Each number is 128 + 24 x the weight over its row's rms, rounded and kept within 0 to 255. Layers, rows and columns count from 0. Numbers have three digits each. The size before them is the row's rms in percent of the matrix's.

# layer 2 MLP up, 832x320, rms 0.18, rows 806-831, columns 240-319
088:142168082162142117126096151128177088122111149108112115165124143110075151118139119101191141148123134078137129110120147140131148130157113119155160147157080179076153157152068143156129148113103134137156082147179171161107094124134101138140145123
106:157149131119126093145112104170099079113131136107137095133149116096107137159103131131122128133170116140145080112151071084084081157082120112116114097117105186123128128130097112134131111141119102103158140122085132157118159099135119114146097134
097:122118124153046155095127139141155116121100146118129127103135115099218142125144137097151128144114152149129166137131171134132162112147156134149165084133137138118180158129131166157083093133138141110087127148093096135099113119133128137134121135
111:140132124176117135098157132147108152137101115145160161095173164105206121118132094118164129127117077125109108167133136150091168099148087177133149140103126110128090083097127143120127130138107133122147114139141131177106126139128094108136131103
094:093135163071102150161112147147106143112156117135120127165158145124113151114170118153108113128105127134107108131141162105136156114156133100153123165126101120118146146150120136134125110107128130153092091150134116136135125143106156138123113136
096:127148146092111101090131160183159135107152103119116112100143150139149112104133134186146098150118091126126127112086141141163111093123124143143125126129153133121119126143121152145094137140109129156139111140118124136081103098128121144159119077
105:175126148137117124128108138128100093133112106125110069117170119135162101119160150118103133151095117146119103086154137106181168176152174156162096120110075169148111156110130128162146129122114140098128102114105130098130149124105154116096123142
091:123120139152113125147109124176129150163134110203134145111178134136106155102147142174128165115107131140102162162113087169164156101121128082165128105091104127128133120127129125109120129113148124128109073151136131188098103106139133126162143105
099:124122155162193097118160121113128114143082166112152182131130124113148091148129143144168162126154148105119136142135139164171154086127111124141091126142111082107123119146132145132122122145108128116127101119108108101095147169179125152105127123
097:123122127121139136154123104171108126151112102100092150113147114093133165147076139100101096178121166141131101132092174112150132134115163129111085134114157126144147086160122115091107158097143109135109107188111142118148098158084146118126068127
090:135098134121157097091100119090152115167148132134114131108145137071133137187153162117099129105121150135167129100187117105123128115112128123132159110093159111137118102138121152100117145156119118123120131121135118107142155090149151145116110135
100:133127136122121108139096155129102147089140130127136135136119126136125176134162100150132136155121144106123134153153090130128128086177111113129204109147149103118124131132137093177181099103130099142141156117084185139138133156153193142113099131
103:095150166120133110100159083110127159130125100097068142140116091153137172169094096094103113106156114119157120126141109150141132123150117146099097098136104129142152103124162107150151142155158156080082108123168131088120100117123127127116145155
094:160127100098126165088110085117122140176151091143127109139125122150099063108126121122127116141112127153152112148166166129114136117127137167132122126149123132156164154127121114126094169115134142179112144153150128103078137119111168157109138073
103:153114141115097121125147148171110169150104144137100145109086133125085141146127114125117117142128152165129143190152140169109144118148102088120113139094131179149151138104092103121091153106109152162107088104104088133138101146101128146110149106
110:163151133118150157146139141119124172125099118152108163132142128120172126130125131181136116150152158130094094156128191077101137128153105104130127123098113136171115102114114154115062150100128119157156105142141171146175107187126109157112129142
097:117112155114104140112149128159139127150159153110135130105096090108142137104136176099181138154084164142140138159124110116125151136128115095159097136142056091103124116146105147083154158123144138148151158089109087153115156120169127134101138093
096:070101137137116114152127132178127159141098156110117128092121158125136125101146118181118163118133105152151120136170171171143118134125139125157144096164167110144131127108147143135143120134098103167158160125100163113133119172164135107088171122
107:120122112147120103156118136137112102137165092135127110159118122153095139118085160157120126079124135121102117136154121122134158106102136195153123152113156128130171105131133138112162099151151163140111135134112125145131079137170114159130171152
110:174104096095128083129063145106123115159123133138080129154167138130117157112146147178123153120120149127108124151160136105127098152100145128078091132128123115168144156152138142097157113187169115144148152110099090087098143121118127170155152150
088:137174147126144151128122101139153137088125171090078094158119127145113145090110106137137153087141154152129104124111096121167124140072125131127132109143128153092109126128112116142098103122154137131126108124130131139119098155135131125135120139
088:168194109142140094129116125115111101085103158103116134122112135133136176141140158095133116097151134136125094123082157111084117123145116157078131116132127142134113158144153114096125144132098139140148149143101117083135139104126058101120060154
106:148137130098157125127111111146118158122161101156086135079118108147113139161127116087109171132110157157150102132127150116139155148099118146140136120116080101118111158114110152086109147154166136109132121129106144060110115160131186127134095187
090:160136168114145149139123160103096106106156133138114125117137063133131108124117144128115130134079114129130143122131130127131109120122173139181101145141161120182163086153179077118115155165161147119089097146140106085074147132141134094111139106
092:086189137108137103148140136159126152161172112122107121134137149123138140107134146158141093157130122120114084180145100123104097106128118157141187167102122133121140141120138064152093127164120144141108150154163156094141127091111168159154144150
096:134133152128120148091118131139132157109139128120132144117128102123111140151135113113095170140212108166132130160119120146140143114133129103100136111142102116089136105128140072117094137086067177100152141108137103158129136084132118109122117103
# layer 2 MLP down (transposed), 832x320, rms 0.162, rows 806-831, columns 240-319
096:153113108146125122147122204124126138115134140118109124123158070112171130105144079133110156177179157117153086084129139132119141116136132164148132125131132177154123134135124097143159104099177147084115110093142110128116188129101083150083126131
108:152174189144073132118135126133098149112126128141136112107112141121108108096175132126109128127111115135158144122159155122163159164118115095124149145118062117169091135142162108136156132150140151150112120134085166103090150099117141164139116135
101:104133142117149191128154153127129099107124144135135079099134120115112093154119112111123148132125163128090144158108146126149117160122136146115128138086117113126093112122118097128144072140165130106137103123131151088131113137122123146095158115
106:110121133144106148137115159101147126129099141113116134163150128163136122098144113131127112087152110101108120097118121095127110097126136140140169114132120081184133156102110143152144128136131145102140145138082102135136107098120124142122117096
106:098129097157117097132130087141117084117111131135106156110128165081130113131102144131125150199130135128113127124110114114090163145159107117146125104119153116106121119110114084126126102110140140080099144133123138125124146102149149082138107134
099:148113139108141137150126169134137095082161106140082147127140112189163134157106120108149101101159127137105089077176145181104132138180116157114147167127108125085152117145110101153126176094128108116116130162135105107128112090156172122104125128
099:140132128174185129102141138098141135147093121121140165108166129087149146123067119161118150177174167120180090090143096086129070079158085136184097155065116145125106132111096149130123120135124138124123112099138142168147167127133085147120107131
098:145140112150107101133105125121138106144180123143102110120107085077131101118146163104144106099145131090152156103106134122118117125112146112107134142094091131077137137094163151138174149119085157123171124152140129091113164120124095104130095168
101:149145152114115146128159151106129138137142069128131142113150115158136130103117129084124129120101141136085152106160132095155149135137136110173090097134097113157109097127090131135146142125055097144123088138152138107151152124137126150151169110
098:114142127079173115172126115135127130153111089119155101125131152170157087130099140131185108122115086121170151141098126092117147111089128167115159148116139092113143099122105103168143091122091121122138117132142123151148154140159163116158107149
099:136140194147111142126118110136155175139077140108153152151142154115127085108113102115088180142101133125111134163116114133133143159176127148106137105114124150130133162119159156124118076135125139139094122111116092109123155138160114106174116118
102:097146082080172145095117140112124129166129135179119126120159093075135138139149147125109151147107099146163114086159095097163099114142139143111137157149110154122150136118125093065122188102116111128125153130089109175113140171112132111109114117
105:133138195122096122140119109146115120122108120138103096120143148150109126100137182100129089110084082136092100143098111096141115122115124142150105205146101130099139094170113175100147113149152138103118120132129111118119099117141110121149100098
102:163147144130121128110112115117142102132092124124138163156136099173151151156092079140138112159110145107145120113107126099180099126082159156127126097139120139092148112141136130099143065133121147105115148138151154115137130095156124125101120165
102:157174118129177154108142160121122134115137094136070147134121099174157063112110130136113129120134126166150120096108093107147139135116129120160178130134088110134156111120139107069152145133144132136152097166166173131150119151142167137110100114
104:102139117176117121143109132109141114137150127123122130121134137145094173113119137091109113146143184129126103150132141125106121131142132169153120193164101146137111127093127137151104162143136132154121099160136145136134145172126123097180082152
096:137116135088133117074124122095141126156140090128118111109168143098151105134120083149128159122170119169130090074149130166153115096147112116119112118153108125131129168141095149130105149084081126138126157113099140100107150134182113061135121123
092:122108143094086141127163162117167118092135140172124121142160134099102117091145128108110126147173099141127137135147155139121148143135125158124142074121085122125092094138098151138081130152135120147122163141167123181128159105128107135101114124
102:088131111115102092127118136128120141155105094087123140068124177073126193109130135136137136102157122138103149168137132103125114149117114093127165088120076125153119100108134117111095116102127092088129143172129128157109142090112074124151110132
106:127174129113104085164141127129141087155126145143122138145134110132129087089125164155135124133122125087129169143074177165145116105092137112073130128094111140115098139083116177131153104108142117124093134137116117139109135123184138170088080124
097:169098109091153122140158132123154108115155108176155144133160142138156120139152129102097106130085127123112099146093140087156114123130141119124149131155146128131133065138140127171109128140149083138128157138156120171107142077094123091120161089
100:109119124141102142107145096127113161120095129111144099157127141127132150167132144136142099133114094139135147128101098124138125191106058115114096130107119108131169130099105110154141122118133121142113143124113130074120114121133150127149133144
096:145140119138135121115122131087117068089148113140124101100114112169117073120153157143115086118163103104167145182118129182144117095092123094118116093116151174140144116100114115135114162095174148150092129128169077174163112120151121115146142105
097:072155152137092097130125121118108129111162081122159109141128122025087131146116106141104159135147120128123148103111124168145114120105137123146089121144105081168140109141155111140143168139128107155116124130147107095117120158146107121152120159
093:108135103158129118136134162136129144105143118160119141069146142163119114102117095109112101138162113101135124143163129156161132127116127113134115125125109116126134173100144134103159099120125148098153130099144078167125163115117134131113146116
104:193126114159105118110064120097091145091160147127117140166152097111120117153131128133131108116131162101128133122151123142163106124148183155122102101153118103146138140090114168130168111143145128122113072190124135095154162176114151108136116156
# layer 2 MLP gate, 832x320, rms 0.182, rows 807-831, columns 240-319
097:120175130168123139131138120106168151175088120083143122159114141178112143114127119128118112146154152102111107164137112152142143084137156112125138137121153119090156126155121171099142106145141139135086143120137116142120128114107159159146148100
100:152084088137159126144134129137156175084119106120118112148150139117117098101141149191097073116111167154085135131130152122151114114104084096129096107137139080090145128128164146112120151115103114130150090142122141112134143155080155130117138125
112:117122074119125112117126150179108123150088124142159103155121134130121136102134162142144102113076152118109128151111123160126178115116144134155140131141065140106118118166146112145141110159151097147107130100088137136094092128120085118173125093
092:150145085152130100112148121127129094152076134159090183099167132123162100161100145103134148144146142152140160172157107144114097101126159165136136136123127149200092113117124117111135145120111160121163132118129156123125139141151145140120121148
091:138125165126090117132161139148135112136164139115122147122159126121138156128090158114163134144148104123156158143122123106164105160148105112131112098094167157110139140151124136145107103116136118115165120148116126168145126125141127112148093104
098:167131108140126144165079164153128109134111123107112109126167161097150098160144155143138140123105095127125126140131067153119145122137108090117106129089168130118137114135133113141099139112105140130115166179075129126117169134111115162153133132
091:101105131126134155147110141158089146143135123171129103112149152083098133109116126156114131109118124109117156112147121123103117080159083083124140153118110191152167125131140111131102125138114133125124095121102145140120106147124156145106127117
106:130134182135114133098088130092100142137090130090146148171125080179130120094113127133140155137140104133095145139133112126143150108119122155161150117101146121127150151129082138136147158167153069137149132092100112123115144142165125113139094122
094:110133189139116147056142132139143131143088180101185156113132126137118153126156118116109119148136125165140125144162129126109120125149132132117117180164125144134065151108136119166113100121111127119122113108106123095116144100089107113099149130
095:123131127135158108130140137123122150136096139108170148129132081159062110096132155112079105135107093111089158194098079146133161166188152131100104104157125116129145127146165120170127111145138111134085134160140110148111137172150123134141080110
094:139121144147107153084094189133115113116165140147145130149142112120123129131099143153103105177146162135100114130116144106161134124131130130103184163122144087119143107142149109136110097078134096097103141106110145146134141133177165109111067115
105:147101079159161128157139137150132101148145134098122139104118143085104099085138135168138102121130104140095116129118140119111127085133160108129129092120112125135137126070184101130134091096129170171122136122129102159129112127181147109120152113
099:084134140115118155100127103168133110169134131187096164087120100110129161118106118147104142108121125152149115133131119131170134173115119139129144156130141117109141172133117117107125148138078115159168128140115158143129147139141143126129141139
103:180157148125181112096127125172091138138141157149158146155095147128135111140128115110126204130143168153138122088165117068091138110148062132132104143091067141146128146123180092139092160119133132100120137109120103123175105133104124159157145157
103:134117122148121152113145124138139104140141129135122107146114142095111161085094128114124110087144098146136177103126094146139116143144117134133118154090179123141127163124122143154144141139127126126140202125122145123108143103093113105155127148
091:111169128139100139135103135105118101168163171106153173138114137132125113091139117098134146141110157107135132108145153147143118134092168099165088149135107066139129125115126137077142149141120119110111145122141126133133171118127148132159124111
098:111109126157124113116092118136159166127097137081097113100142152141106130106148157116115177102129075177162121146196156165130092123131087127159147108157149131131124098131162123149130131103122114144158149121114128114124119151164117132139110133
098:142139163135100104121100085106131108147107119127114101114096120093134125147104112149110150091147150137166104136124103122135132147122106137132178147104137130159123159117112125169133165122101081078121136168112119088126126135127144096134128169
112:100169140130168134111129122147130150110151125079172112140103156130089125128151150109114125131104114145169103130075114077121161109150117135137134056108115117122102135086110086170124151147087112100111147125129129173134140163089121169110095087
084:149127126127143134138144142126147114149121166147106158087147113139139126115116136169151139117127073096117090136102163141104114134187094117132151128121074110146113104077136091111101115157141098104171087131140117138111144117130142141109166180
100:126125146159141177134149144139141168118161106089118143122132117095114128131091111135121134152140141122111185125145116121156135114096159140184132100125116117132177133140142116128120114147151118104089097124151144188133126151138185133124166178
091:135091112086093138118141144148165165121128119102169121115115186116102115160122106161142127085146148096131125117102126117117146147140114156099129140150133128130099086175141135158143101135115126155141129111120140145134150157107129135126132130
099:101146113126128101129126144105129175126143140107129108084102129146133185093140143128136108136120110111114144146128115120154150133137088120092162126126103123119142167109063136143141112118144132097193082126158114121126111157125155110146106146
089:068157149122127109169113168099155151130148146118132155136148137115093134130088132128171102138108128120125092171126075129139104128152144119159169147105130131113170126161130119145129118146159117130115125115143126113145104129096111161147101173
092:144116117152119114119083137126103153174110161136084087180147096133117084144108142126116101103114116124141147157148134143118190123113131121133155143097172104094131065102161137153110154119103119110137118111104117149129131144152122134131117139